config = dict(
    n_layer=8,
    d_model=128,
    n_head=2,
    n_kv_head=2,
    head_dim=64,
    d_mlp=320,
    vocab_size=4096,
    activation='swiglu',
    norm='rmsnorm',
    norm_place='pre',
    norm_eps=1e-05,
    positions='rope',
    rope_base=10000.0,
    rope_fraction=1.0,
    qk_norm=False,
    attn_scale=0.125,
    bias='none',
    tie_embeddings=False,
    parallel_block=False,
    init='normal',
    init_std_qkv=0.0442,
    init_std_o=0.011,
    init_std_up=0.0442,
    init_std_down=0.011,
    optimizer='ademamix',
    lr=0.000635,
    beta1=0.9,
    weight_decay=0.26,
    lr_head=0.00494,
    warmup_steps=465,
    schedule='wsd',
    decay_fraction=1.0,
    decay_shape='exp',
    final_lr_fraction=0.0,
    batch_tokens=[8192, 16384, 24576],
    seq_len=512,
    doc_mask=True,
    train_tokens=138600000,
    steps=8866,
    dataset='wikipedia_en',
)
Each number is 128 + 32 x the weight over its row's rms, rounded and kept within 0 to 255. Layers, rows and columns count from 0. The size above them is the row's rms in percent of the matrix's.

# layer 5 MLP gate, 320x128, rms 0.064, rows 31-65, columns 64-127
size [ 97 104 112 100  94 100  87  96 103 112  92 108 108  92  91  98 103  80  88  87 110  98 109 102  84  94  88  98  84  91  95 109  93  94  94]
[[ 86 101 124 154 131 156  93 122 131 143 116 130 113 124 147  71 128 121  84 142 148 103 115 156 167 128  89 132 147  73 151 104  86 142 104 147 177 167 104 123 151 151  98 166 137 131 103 136 146 182 100 164 177 106  85 110 129 145  82 131 135 141  90 101]
 [127 135 153 148 123  95 192 122  79  83  94  93 144 116 179  86 145 157 121 104 124 185 172 121  41 124 125 146  71  47  83  96 132 144 129 114 115 190 112  65 108 145 101 137 167 128 147 186 150  96 110 197 149  94 132 142 113 106 163 128 102 181 121 123]
 [125 150  89 124  59  83  81 104 128 135  78 137 101  98 136 137 108 124 105 135 101 112  77 151 125 110 168 169  97  70 168 109  95  90 153 125 104 137 135  96 103 182 128 160 110 150 111 145  99 139  78 173 140 132 157 142 128 121 140 131 123  31 139 154]
 [ 91  96 102 159 170 112 174 117  85  92 144 186 106  87 171 206 109  60 165 124 153 139 114  86 110  97  75 117 162 125 165  84 143 108 180 110 144 122 122  77 139 131 121  65 180 135 152 163 157 110 119  76 167 104  54 152  85 104 180 151 123 145 122 192]
 [123 157 105 160 128 166 123 136  70 166 185  88 150 151 185 108 143 153 173 168 170 171 117 164 177 131 187 118 144 139 158 145 121  82 123 161 170 163  35 107 113 174 135  91 137  99  86 139 104 153 123 127 144 131 103 144  96  94 157 127 135 140 138 179]
 [145  52  80 116 134 120 178 138  72 147 147 166 114 143 158  92 150 132 126  98 115 151 169 135 112 170 127 144 200 115  90 192 135 146 130 118 158 120 128 115  78 163 136 122 148 101 112 129 108  99 145 166 204  81 153  66 113 111  84 111  82 126 139 111]
 [213 142 146 107 100 160 110  48 109  75 149 135 113 115 194  73 153 119 161  97  32  94 124 128 166 137 177 146 149 143  89 147 115 121 105 102 112 168 145 157  89  57 116  87  85 133 149 120 155 122  84  87 134 147 142 164 144  99 150 126  50 162 142 147]
 [ 51  77 137 130  88 105 129 122 124 120 145 156 172 174 152 115 122 120 122 169  75 122 162 140 109 158 146 160 109  71  84 128 176  95  96 161  62 187 121 138  65 124 107  51  79 124  98 124 160  96 124 107 155 104  94 144 112 111 137 172 128 163 126 149]
 [182 160 119 144 127 151 142 182 136 134 109 111 158 139 147 145  90 123 227 135 186 101 120 157 136 105 141 128 172 114 168 165 170 129 141 111 133 113 187 144  99 131 136 117 163  78  96 145 151 108 156 215 230 158 125 141 132 101  92 132 106 149 136 114]
 [103  99 144  90  98 170 153 149 172 137 117 114 125  88 147  94 107 144  95 146 115 113 152 200  81  90  87 100 154 136 140 143 172 103  80 158  27  69  94 169 120 158 146 113 129 122 107  83 126 121 173 135  86 153  69 104 105 146 120  96 183 135 122  82]
 [120 119 112 132 193 155 183 118 165 192 145 111  73 122 162 146 109  66 101 137 131  95 121 203  69 136  95 129 191 149 134 136 160  75 149 110 145 156 120  97 111 151 113 141 156 119 177 177 160 178  98 103 112 126  95 110  94 135  96 114  70 150 126 159]
 [ 77  98 119 113 180 123 148 124 141 129 111 179 176 148 104 133  99  93 169 151 184 136  93 128 104 130 115 138 161 155  92 170 161 150 141 132 146 185 130 108 129 186 112 183 143  87 124 122 183 151 148 177 173 138 128 132  76 246 138  97 139  84 127 120]
 [ 78 120 152 131 200 117 122  41 101 149 114 143 128 144 148 155  75 162  81  74 128 101  95 163 134 131  89 144 157 132 135 224 135 114 131 160 126 105 119 112  61 118 116 150 181 162 116  98 137 145 182 128 165  99 132  99 116 161 143  86 182  76 153 150]
 [166 127 173  95 124 102 171 160 132 127 179  77  88  83 125 109 181 196 154  91 109 157 137 129 162 114 216 122  87 159 161 147 137  94 156 158 142 178 152  93 139 134 129 162 139 138 136 183  64 107  90 136 157 145 192  93 123 121 156  95 175 105 129 120]
 [114  91 156 123 131 153 146 114  85 166 114 117 148 141 145 149 176 162 169 103 139 117  90 119  54 157 183 150 148 134 160 148 179 115  75 171  95 133  91 131 126 186 121  77 130  89  85 147 111  79 161 103 162 118 106 138 143 158 141 162 113 120  91 114]
 [149 122 154  99  81 125 111 115  96 117  71 161 130 144 192 112 143  92 126 143 162 118 114  53  83  99 119 134 179 151 146 130 172  80 135 151 122 140 165  82 129 143 139 164  91 156 130 185  98 105  99  83 188 146 140 133 159 128  92 113 140 107 165  97]
 [139 112 132 135  66 120 155  79 101  88  88 123 120 138 168  97 152 136 115 109 150 153 116  72  53 145 141 129 134 102 109 136 135 126 134 120  92 155  96 154 104 109 145  71 164 171  89 135 148 123 163  91 168 107 141  99 135 155 145 109  78 136 172 117]
 [190 170 151 114 135 137  93 129 129 172  89 172 163 120 105 157 109 127 175 179 151  49 107 132  50 127 166 124 173 145 167 133 162 112 151 130 176 121 127  98 103 178  93  96 116 102  80  66 149 183  93 192 120 141 117 106 146  98 177  91 163 159 103 103]
 [170 168 189  75 126 147  97 150 101 100 156 149 166 110 108 133  96 132 143  79 169 103 117 139 109 141  83 198 161 116 164 147  95 155 181 119 110 184 150 159 151 137 124  92 166  89  99  78 107 109 137 186 128  64 157 144 117 129 163 163 135 100 112 112]
 [122  71 107 119 126 127 123 162 155  99 152 138 208 111 114 136 157 106 134 203 123 132  78 162  90 114 161 168 126 120  86 124 151 166 100 124 142  40 187 115 114 125 134  41 149 111 170 174 129  90 166 113 153 134  60  97 139 101 157  76 118 128 158 139]
 [138 111 180 136 120 147 128  96 196 106 114  77 124 174  95 165  92  90 107  66 138 184  81 104 140  83  74 132 153  62 143 108 154  77 141 124  89 148  81 173 105 133 134 208  87 107 132 105 101  90 152 162 158  86 124 102  64 114 111 101 148 105 106 161]
 [153  50 127 137 120 132  93 111 184 145 109 133 145 108 166 160 114 139 157 119 121  96  86  91 113 169 123 132 159  91 102 109 136 137 106 120 110 111 118 110 116  68 190  47 184 134 155 231 230 138 116 131 145 131 110 152 117 159 147 116  77 121 181  74]
 [183  94 103 115 142 124 102  64 123  84  75 126 142 138 100 100  62 117 169 124 120 121 146 181  80  97 114 134  78  97  96 176 163 158 103  97 110 136 144 179  91 142 135 130 136  98 132 105  98 168 173 171 139 162 115  79 137 145 185  94 164  85 131  71]
 [148 187 140 126  94 116  55 138 125  95  90 134 106  82 152  74 100 160 121 170 156  92 134 133 133 142 178 135  84 114 121 169 117 114 144  89  93 160 206 119 133 175  69  81 149  87 136 149 153 104  99 143 143 128 107  64 130 176 134 115 125 146 134 109]
 [110 122  79 159 137 179  96 154 103 112 199 115 176 119 151  92 137 143 178 143 166 122  95 146 109 125 155 106  92 153 187 123  98 128 128  92  82 130 174 122 124 131 115 116 147 128 115 194 156 136 117 129 166 136 137 169  96 196 119 105  76 170 121 139]
 [ 54 189 158 136 144 144 102 158  95  81 110 154 120 113  95 109 143 131 115 135 118  95 172 222 185 114 169  97 151 158 163 165 124 162 155 131  70 150 192 127 122 137 148 122 132 109  93  41 114  93 193 116 123 112 126 102 128 117 147 174 106 161 156  85]
 [157 105  93 106  79 116 219  99 122 220 159 114 134 141 189  92 115 135 100 181 100 106 126 157  99 112 184 116 103 126  78  87 151 112 133 149 139  71 171  89 124 115 127  73 120 102 138 151 132 105  84 116 203  62 174 113  77 170 127 172 153 143 137 147]
 [ 63 146 124  85 198 102 135  92 115 114 145 149 160 139 137 105 154 104 158 171 107 111 178  98  96 147  98 143 197 194 142 129 123 129 148 128 127 154 107 138 129 180 129 111 148  53 170 103  49 177 135 107 116 161 150 169 115 162 130  86 164 146 118 128]
 [102 118  89 153  98 131 126 132 185 101 141 116 147 130  84 137  61 142 138 116 116 140 137 142 137  96 129  57 164  95 117 100 112 177 188 125 135 162  92 142 122 127 168 120 137  88 122 107 120 149 117 142  89  93 136 210  84  56 145 191 152 139 175 198]
 [114 144 132 132 114 167 132 122 159 102 106 157 185  83 133 102 130  78  98 188 112  88 130 126  82 136 129  94 162 118 117 138 137 117 191 122 141 178  63 122 103 143 104  66 147 141 148 130 124 130 209 144 176 156 172 151 103 138 174 112 130 145 148 106]
 [107 149 133 126 142 141 152 114 145 115 117 103 123 118 141 148 155  72 101 104  87 112 123 124 165  97 108 169  81 115  51 145  95 131 136 127 133 109 162 125  68 129  92 127  89 151 141 121 136  83 147 124  88  81  58 139 119 105 136 159  57 121 135 123]
 [156 152  90 111  99 151 160  88 147  98 168 120  78 171 148  95 141 170 150  93 114  82 135 135 126 153 117 164 133  52  88 112  83 188  66 111  29 146 136 116 101 103 106 154 105 105 122 176 135 108 150 163 138 128 146  92 165 133 125 128 113 123 135  68]
 [101 152  52 121 118 141  74 148 131 136 182 155 158 126  85 185 109 112 134 105 109 136 129 139  54 104  86 141 105  79 152 110 183 202 137 151 145 170 104 141  90 170 116  67 124 143  71 132 118 154 111 113 181 131  88 132 101 168 140 141 179 127 115 201]
 [118 142 158 117  37  66 147  80 186  89 116 133  81  99 147 100 119 101 134 140 110 115  80  98  72  55 154 115 111 131 109 179 125 132 139  88  94  81  93 132  96 142  95  95 105 111 133  87  54  59 139 184 150 130 139 168 123 137  74 142  97 139  92  65]
 [176 145 124 198 134  89 137 121 169 119 165 109 122  87 176 116 154 122 123 139  93 126  78 150 164 108 151 130 141 135  62 100 110 156 127  85  74 120 146 175  65 124 123 135 156 118 115 115 140 156  75 112 115  98 129 127 128  93  95 161 165  90 102 118]]
# layer 5 MLP up, 320x128, rms 0.0614, rows 31-65, columns 64-127
size [ 95 104 101 101 103  98  96  98  98 100  95  96  97 102  98  99  98  92  95  93 105 100 106  96  96  99  95  99  99  93 105 100  92  99  99]
[[111 169 165 130 136 177 128 153 129 175  98 118 150 124  91 101  99 109 154 144 100 194 136 143  97  71 201 105 142 148 121  97 157 144 166 120 137 112  67 150 127 123  52 101 136 194 110 148 135 116  90 136  80 164 102 141 133 133  82 150 134 165 160 117]
 [ 90 113 130 135 100 118  64 143 119 198 146  90 151 150  77 133 197  92  92 144 156 115 146 140 138 113 125 100 152 110 141 172 114 109 129  84 132 133 107  88 116 178 145  93 174 127 168 143 137 148  90 106 116  63 148 126  98 101  81 120  67 157  81 129]
 [124 146 120 108 114 154 134 156 140 119 117 110 103 123  72 159 158  50 109 158  46 161 164  95 166  94 149  62  74 174 105 164 116 157 134 163 135  94 141 115 167 126  86 129 156 144 122 114 175 122  91 132 102 156 107 125 131 123 149 167 188 122 154 158]
 [ 66 124  86 109 154 159 184 138 133 169  96  91 189 133 153 131 176 158 143 123 143 133 104 130 143 156  69 119  97 128 119 140 110 114 100 135 166 131 123 104 146 126 133 111 156  57 180  97 107  88  89 107 125 154 168 128 116 139 110 136 152 151  55 122]
 [157 175 164 126 150  92 154 103  84 132 106 110 183 120 110 152 136  50 162 127 108  85 154 131  95 133  85 137 140 136 168  99 113 112 170 102 163 116 154 133 135 127 167 158 170 117 105 119 183 109 165 140 124 158 194 155 143 130 112 166  85 122 106 124]
 [106 147 111 160 120 127 109 156 143 101  97 105 119 130 117  82 114 116 143 157 134 158 184 107 103 136 136 115  97 144 117  75  93 177 176 176 144 142 103  97 166 104 119 155 160 135 199 153 119 207  80  89 136 126 171 166  63 146 100  72 222 103 130 141]
 [152 138  81 114 161  92 142 146  48 135  83 208 142 142 111 164 109 132 143 118 197 144 123 151  89 130 120 140 179 109  93 136 119 170 108 126 104 147  96  98 105 149  79 139 142 119 150  93 144 116 146  83 123 130  87 106 134 145 102 100  96 156 174 131]
 [123  99 184  91 129  63 163 105  76 113 127 104 118 170 173 156  96 169 139 117 142 123 116 130 181 190 113 123  99 172 154 158 112  89 126  90 180 115 129 114 145 119 172 161 120  74  93  96 115 105  62  88 132 148 140 155 150  93 180 158  78 141 123 116]
 [149 106  96  78 148 126 125  99 162 135 104 171 183 131 125 164 127 120 128  83  97 161 143  60 182 157 119  76 134 125 187 105 149 116  68 116  97 172 141 125 122  59  97 114  94 104 108 103 131 148 143 113  98 131 125  95 146 102 126  56 155 137 115 149]
 [121 160 154 121 125  93 167 116 150 102 121 125 165 108 160 145 138  89  91 132 153  88 128 143 156  99 133 152  94 182  83  32  81 140 184  98 158 137  92  80 101 159 108 164 125 127 120 117 159 108  91 154 117 150  71 185 101 136 180 141  94 145  87 144]
 [129 150 128 160 124 147 202  92  55 107 135  81  93 152  88 190 112 196 133 113  60 160 199 163 131 121  80 127 121 148  85 137  87 113 108 160 134 150 114 145 150 126 142  87 121 117 152 188 142 112 120 158 131  80  35 148 150 113 165 141  86  98 117 144]
 [143  78 118  93 140 143 127 130 109 113 150 158 151 194 118 109 158  92 145  93 104 240 123 134 127 128 163 165 116 137 136 181 134  75 173 144  91  90 111  92  49 154 114 117 110 131 143 149 126 142 154 133 125 112 148 165  80 110 126 166  86 128 156 200]
 [130 128  63 140 107 164 103 143 161  93 118 133 170 153 151  96 121 107 181  90 143 111 132 120 123  82 165 138  63  92 175 117 125 135 114 146 147  91 155 155 127 144 170  82  98 183 163  98 163 168 168 134 161 159 145 175 125 138 112 152 140 124 191 159]
 [162 109 184 123 108 138 156  99  50  99  93 150  84 131 217  72 167 159 131 119 125 113 115 166 153 146 120 155 183 109 101 136 158 100  76 148 107 189  93  77 112 125 151 117 130 171 161 111 147 141 104 115 140 140 121  95 153 185 164  69 163 138 102 104]
 [118 145 156 154 222 132 115  73 168  64 147 164 167 151 126 153 148 189 132 120 150 128 117 128 132 147 121 150 109  97  99 166 116 176 164 147 105  92  90 167  95 145 164 126 107 105 168 173 135 145 136 159 111 139 152 162 110 159 188  98 116 118 135 158]
 [203 117 147 100 144 149  78 116 120  75  95 142 132  95 145 146 167  88 154 175 165  80 156 147  98 149 112  96 159 138 128  52 174  94 101  95 174  64 131 159 141 107 172 123 127  78 116 134  95 179 127 148 139 122 210 150 128 153 138 111 178  76  71 103]
 [143 157 115 124 105  85 106 198 119  99 141 167 155 118  95  88 154 114 163 161 141 152 131 180 126 102  95 133 109  94 179 148 163  41 144  95 133 114 121 119 150 108 147  94  66 142  78  78 124 126 126 125 142  92 122 163 115 106  82 102 190 172  68  58]
 [ 89 114  98  89  97 114 161 136 161 130 137 138 159 111 111  94 117  55 108 126 111  96 139 163 164 123 117 166 112 136  71 133 185  67 113 153  90 175 157 118  89 128 120 143 104  77 112 166 123 127 165 179 127 122 108 132 124 110 105 115 103 123 116  97]
 [124 174 138 148 116 155 124  97  88  70  76 114  69 120 102 149 141 170  45 109 168 172  97  81 168  57  79 132  90 134 138 144  82 108  98 138 139 148 113 132 139 132  78 139 192 120 156 160 117 163 119 117 119  89 147 127 141 154 144 109 173 112 142 120]
 [ 93 135 209 156 183  84 126 172 133 151 109 124 128 126  84 121 163 148 173 150 106 106 111 100 116 143 129  66 147 110 131  83 155 157 126  87  94  77 111  86 130 158 115  85 153 141 101 143 137 109 132 121 131 164  94 133 131 121 226  74 152 186 123 182]
 [123 124 156 112 139 110 180 121  91  64 144  86  86  99 170 119 109 132 117 139 136 138 157 159 179  77 103 146 152  29 115 159 187 135 115 162 128 131 109  81 135 122  77 135 187 104 139 130 125 116 136 158 149 107  75 110  62 178 118 111  96 123 160 135]
 [121  94 121 142 128 168 120 198 131 141 150 105  85 108  89 134 124 144 130 128 164 106 123 150 199 114 128  86 152  95 149 100 121 119 173 148 199  77 160 138 134 181 163 135 135  77 147 100  78 162 109 131 121 136 126  65 169  92 142 126 172 123 107  94]
 [153  63 146 152 151 105 131 216 162  80 168  95 145  74 114 119 207 124  89 154 153 142 143 120 173  93 105  88 122 138 141 135  81 128  80  87 154  63  57 103 159 180 134 176 129 145 159 134 115 150 151  78 146 164 165 158 124 141  77 149 151 110  95  84]
 [141 138  86  93 127  66 109 218 116  76 189 141 150  99 139 102 130 157 119  63 146 106 130 122  94 169  47 114 143 180 109 167 150 150  99  47 102 176 140 126 110 108 112 134 149 147 167 105  68 115 137 108 109 161 140 170 132 138  82 142  85 149 143  97]
 [101 133 147 136 124 130 128 128 130 134  86 205 143 107  49  84 132 182 150 115 170 129 130 192  44 116 156 144 115 155 148 133 137 113 145  73 145 182 113 145  96 173  98 154  94 137  88 141  67  76 117 126 158 188 107 150 108 121 112 189 120 172  39  73]
 [114 106  94 176  71 131  97 167 181  99 127 126 185 129 199 114 107 107 117 149 179 115 130 131 177 176 125 120 128 144 105 123 109 215 126 112 155  82 155 116 158 108 130 101 103 126 148 159 151 120 122 117 172 104 154  94 149 180  86 102 150 125 122  86]
 [ 88 124 168 131 101 115 145 147 168 171 125 142 120  89 152 150  75 156 110 147 155 188 118 155 128 146 159 142 137 174 152 157 197  46 157 172 138  91 122 156  98 140 147 111 135 107 153 141 136 126 166 169 144 146 118 163  57 182  90 114 148 156  89  95]
 [127 103  67 163 115 112 179 114  82 150 180 140 142 109 134 155 111 143 105 101 118  88 112  85  53 167 127 157 163 114 172 127 102 103 156 129 144 111 107 110 100 158 158 156  82 101 116 144 162 141 188  50 159 118 149 108  89 113  79  63 130 161 152 203]
 [170  86 130 114 174 158 205 108 116  96 132 136 114  93 139 167 145 113 116 166 197 157 107  47  61 140  76 136  76 184 127 142 114 147 157  91 112 142  99 149 108  53 169  83 128 139 124 108 117 120 139  88 112 152 146 118  81 176  99 150 133 124 117 106]
 [116  68  99 117 113 149 138  89 122 174 149 118  97  86 100 165  94 103 114 143  81  87 166 134 130 164 117 140 163 137 149 118 143  92 121 196 133  97 144  59  66 139 141 167 114 162 120 127 157  91 158  99 146 159 117 104  63 205 102 142 184 104 140 128]
 [ 99  87 147 117 134  84 170 125 127 109 148 142 134 140 125 148 145 158 120 117 114 186 124 136  93 174  62 121 106 101 139 129 103 168  41 192 107 108 145 121 156 138 115  94  98 180  78 132 180 145  87 108 134 127  27 122 105 130 118  66 119 113  89 111]
 [115 168 101 115 147  44 124 117  78 128 109 130 174 137 174 131 141 119  95 151 147 218 110 151 147 164 137 118 119 144 150 166 112 133 162 168 135 162  86  87  84 122 135 152 105 130 115 174 103 156 125 106 136 116 176 149 147 127 156  96 106 151 106  95]
 [140 134  99 131 162  96 117 179 112  95 180 107 154  76 183  89 112 111 120 116 158  82 138 138  83 157  57 144 155 116 109 139  77 145 127 101 126 157 174 124 148 163 101 124 130  87 173 140 132 168 116 142 157 120  96 116 139 186 128  88  93 146  69 132]
 [124 169 139 154 129 145 102 157 149 133 154 117 116 152  91 165 155 135 153 105 166  88 129 144 162 136 173 146 161 153 207 121 132  88 105 156 165 111 121 158 147 102 159  96 165 144 164 151 126 133  58 146 137 144 131 137  97  91 118 164 155 205 139 111]
 [162 113 116 182 127 136 159 151 172 110 146  81 151  90 120 113 107 117 112 162 120 125 114 144 124 134 208 141 107 143 100  68 171 147  95 111 133 136 125  88 124 149 140 177 140  87 142 152 151 170 137 122  74 181 144 145 130  35  65  97 128 114 159 128]]
# layer 5 MLP down (transposed), 320x128, rms 0.0548, rows 31-65, columns 64-127
size [101 105  99 103 102  99  92  97  96 101 101  99  97 100  93 103 102  93  94  89 101 100 102  99  91  99  93 103  97 100 100 102  94  94 103]
[[ 74 150 110 167  84 130  92 122  97  85  97 178 186 115 124 166 129  88 143 180  89  98  94 125 100 130 119 157 124 103 122  65 140 124 176 105  78  98  80 149 112 114 197 151 121  86  90 125 148 120  82  97 131 139 160 140 111 188 155 151  93 133 104 134]
 [152 145 121  72 132 115 137 131  95 130 199  84 155 132 120 101 107 135 142 165 105 137 114 156 104  91 129 125 108 159 150 147 137 110  80 102 152 126 148 158 128 221 139 112  93 116 107 102 101 166  98 117 110  74 141 112  92  99 171 151 102 137 150 132]
 [171 139 126 106 176 156 184 150 190 152  98 184 112 139 122 133 172 131 133 102 153 118 120 125 112 101  98  93 127 141 106 126 131 138  82 128  84 163 148 126 171 152 180 110  88 139 137 111 166 139 129  87  81 149 115 114 124 152 147 130 164 144 109 123]
 [ 89  57 204  93 165 107 120 156 111 139 146 107 158 120 142  77  97 139  91 109 101 129 137 145 110 160 133 166  79 149 146 109 153 134 122  78  94 118 126 123 208 162 119 154  33 102  69 131 155 145 213 158 114  83 141 139 198 115 116 120 134 103  98 157]
 [157 189 155 180  84 114 161  54  99 123 193 157 116 171 119  91 143 167 109 143 168  98 151 133 134 137 131 114  79 121 112 133 120  78 133 122 181 107 156 158 133 163 186 117  97 132  89 114 168 144 116  69  87 158 187  86 106 111 167 166  89 132 151 127]
 [160 113  59 115 161  96 138 133 164 123 104 154 132 157 166 102  85 173 154  61  68 111 101  78 153 173 146  93 162 130  84  82 155 120 126 125 154 135 130 181 159 126 101 123  69 151 114 130 135 165 170 121 141 141 156 168 137 138  82 117 124  87 153 155]
 [127  98 182 171  91 116 148  87 126  97 145 103 100 169 187 138 113 119 151 153 137 138 150  93 149  72 152 101  30 141 128 143 100 173 122 138 141 155 137 117  87  66 138 133 108 137  93 118  90  72 163  74 137  74 164  75 107  99 140 120 164 112 129 127]
 [131 124 117 187 156 150 109 124  61 125 108 173 132  92 158 126 128 140 236 132 126 114 133 137 127 143 182 135  76 136 105 150 122 115 137 162 175 119 147 137  83 101 168 104 173 156 120 201 148  89 132 109 140  80 147 152 103 209 120 169 103 134 120 152]
 [ 72 180 130 145 195 110 101 165 114 103 152 137 143  83 127 120  81 145  80 145 117 134 166 143 109 117 125 112 168 135 143 158 144 118  96 148 125 168 116 156 203 121 147  54  97 146 108 154 164  68 159 129 115 129 159 166 156 103 152 135 125 150 137 161]
 [143 170  95 162 185 146  52 130 189  90 121 128 147  81 137 140 119 117 106 147 119 143 124 111 153  94 142 105  62 134  43 143 179 108 153 130 135  82 166 134 110 149 137 131 183 154 119 126 174 123 180  93 141 143 158 131 118 112 202 104 171 132  98 125]
 [ 93 106 186 100 166 191 126 118 127 114 117 122  94 124 184 175 134 176  82 139 130 178 122 141 165  85 143 108 114 146 138 164  94 130 133 133  96 116 119 146 216  89 148 148 119 208 163 100  67 104 109 134 117 113 100 156  70 163  71 149  86 116 111 135]
 [172 120 153  73 205 184 106 132 185 122 158 150 212 151 137 154 115 112 191 146 115 119 101  65 179  99 146 113 144 101  98 121 112 194 165 173 128 148 190 135  53 103  83 134  75  83 139 157 123 100 118  99 114 141  94 131 134 144 143 105 171 126 170  79]
 [123 137 158 186 149 188 142 124 131  83 162 135 111 123  85 117 120  76 105 176 114 112 147 169 158 161 169 142 135 158 130 138 130 162 123 121 114 101 171 143 102 131 147 177 175  77 127 135 134 196 112 153 151 120 135  95 137 114 158  84 137  86 153  83]
 [111 109 126  77 130 172  98 119 142 169 170 185 116 139 207 136 146 127 141 158 161  93 139 134 119 181 164 115 137  99 194 113 185 167 158 128 130 169 139 115  68  84 195 101 122 124 144 110 109 106 118 148  91 122 160 119 154 129 137 150 116 123 117 115]
 [103 112 126 149  97 181  60 103 129 113 108 150 131  87 113 141 135  91 127 142 152  90 140 139 114 165 193 153 166 147 123 148 141 132 124 114 110  91 121 120  98 184  87  96 103  89 147 156  92 177 193 162  98 142 155 147 155 167 185 180  57 130 136 129]
 [ 74  97 151 105 168 124 135 160 142 118 147 137 118 152 116  89 179 208 176 200 149 109 115 107 110 170 130 189 157 137 106 114 151  83  83 159 133  83  89 150 103 150 129 173  98 149 114 145  38 148 132 138 103 117 149 104 157  94 116 120 152 151 110 119]
 [112 130 148 152  87  92 192 135 122 150 126 169 128 118 120  91 107 146 101 145 114 126 150 159 177 116  70 147  97 142 106 116 150 121 150 151 140  88 111  93 110 167 118  90  87 169 119  99  76 123  92 151 149 139 135 107 161 100 144 170 127 101  50 168]
 [105 110  91 159 130 109  98 171 161 121 109 155 140  93 133 138 117 127 129 177 122  52 149 152  92 187 160 139 180 124 141 166 163 111 128 147 121 149 172  96 128 142  85  73 143 107 143 153 115 158  75 148 115 141 154 129 147 114 131 137  96 186 122  76]
 [185 139  81 132 133 101  85 142 152  93  73 168 105  89  65 141  55 128 129 168 161 162 103 125  99  97 117 113 127 125 117  98 118 158 131 180 150 148 161 149 137 196 156 167 156 140 141 124 116  71 106  91 166 127 123 138  93 176  86 139 115  87 102 116]
 [114  85  94  69 136 104 112 165 121 111  97 165 178 103 133 151 128  77 151 138 129  77  96 196  86 176 146 143 162  96 180 100 130 115  82 167 135 146 132  90  90 155  95 162 180 114 156 157  79 151 172 178 108 133 134 129 207 162 158 128 106 158 131  79]
 [146 136 138 185 132 171 145 121 168 100 106 145  89 118 126 133 115 103 146 147  74 136 176 102 115 139 125 134 128 123  90 157 207 107 110  65 126 134 139 174 123 195 159  94 148 173 164 127 109  42 132 134 163 145 107 125  83 110 141 139  91 143 155 130]
 [155 147  93  95 188 111 130 104 155 157 142 104 114 163 100 136 135  71 167 118 108  95 101 142 136 114 127  88  78 140 127 164 151 123  78  84 146 168  89 113 163 130 135 155 151  56 127 131 107  75 125  76 120 111 120  55  66 190 139 113 116 120 128 134]
 [138 181 145 122 173 135 120  77  97 135 126 124 128 130 133  81 168 109 177 108  89 164 120 143 133 171 160 124 153  97  84 136 124 133 176 126 132  88 135 108  84 152  78  98  96 140 127 114 114 118 145 119 148 105  63  82 130 116 162 104 121 130 127 115]
 [153 164 137 101 151 131 198  53 114  73 207 154 142  86 157 168 126 153 180 118 111 145 158 119 135  48 116 100 101 172 133 125 108 142 130  83  93 131 120 169  27 112 113 174 198 118 118 134 146 106 139 125  74 159  91 141 126 108 116 169 177 116 145 123]
 [ 87 166 105 137 125 120 142 108 108 134 104 159 126  93  87 123 119  87  68  94 132 138 212 106 169 182 102 115  29  72  97 152  62 146 156 131 105 118 168 137  81  76 154  95 122 157  55 116 176 108 144  83  92 123 138 140 100 118  87 173 156  55  99 137]
 [156 112  89 152  85 155 151 143  75 123  94 147  95 125 122 112 128 112 162 143 176 180 140 130 110 157 145 151 108  99  94  99 142 175 161 152 135  85 129 132 158 108 158  77 167  70 116 120  78 105 150 158 149  94 110 100 108  78  83 125 181 105 168 112]
 [139 176 120  88 135  78 134 117  90 162 155 147 131 149 125  89 152 173 153 117  90 170 121  90 112 122 178 178 135 104 104 115 163 128 114 166 105 138 213 158 149 168 147 119 104 132 163 111 127 138  90 108 136 149 105 115 159 182 134 116 136  87  78 114]
 [123 138 128  81 135 187 103  91  76 128 201 128  81 120 149 122  92  69 153 101 151 103 113 120 133 179 160 127 166  79 120  93 121  38 142 155 136  93 182 175  99 142 124 135  75 144 130  93  88 129  99 173 144  92 145 104 101 156  95 141 119 112 118 131]
 [155 171 107 127  97 165  96 158 114  81  71 132 168  74 127 169  80 101  91 170 118  87 137 165  91 133 136 143 141 183  85 141 131 158  73  96 121 150 149 117 174 111 157 135  99 102 156 142 150 113 118 128 110 130 157 167 178 116 215 118  77 182 173 126]
 [ 88  88 142 149 146 146 110 163 132 110 113 141  35  62 111 165 163  85  82 123 103  49 143 172 113 198 135 160 174 114 150 131 148 117 148 177 155 167 164 142 103 123 161 122 206 130 166  77 162 108 150 139 159 167 144 138 120 120  98 116 118 135 129  85]
 [153  90  99 126 125 110 160 120  97  91 180 162 141  84 154 118  99 133 154 121  92 158 157 185 160  97  86  54 112  71 172 179 144 126  79 182 117 149 115 128 102  67 130 117 125 118 139 135 108 148  74  59 164 131 113 118  76  96 149  69 146 110 140 110]
 [146 118 163 108  82 111 141 148  81 155 130 117 102  86 143 159 176 147 124 134 150 129  96 170  97 144  79 127  90  61 100 121 102 162 172 131 143 120 136  97  72 167 173  91  97 153 132 142 128 100  97  87  67 211 143 132 128 123 130 167 112 171  92 156]
 [156 145 104 197 183 133  96  85 100 128 166 157 207 144 188 118 117 153  92 135  86 102 157 130  57 150 158 131 159 125 104  99 150  95 155 117 107 127 143 134 165 133 106 142 138 156 202 136 130 152 111 132 151  92 144 138 141 124 144 121 129 140 110 145]
 [109 157 114 105 165 127 113 117 122 150  91 111 130 144 142 156 111 103 125 114 122 140 132 179 154 148 132 161 130 155 107 102  50  98 102 160 158 162  69 118 164  93 121 151 146 120 167 153 151 186  67 123 135 155 102 135 170 127  99 197 145 106 154 120]
 [ 84 186  55 192 153 126 137 149 119 160 166  91 132  58 122 111 137  95  85 124  71 106 185 186 164 132 200 157 123 175  60 122 167 110 162 126 134 159 149 101 172 136 114 173 157 127 106 119  93 111 160  86 110 146 136 103 135 143 158 126  97 126 123  77]]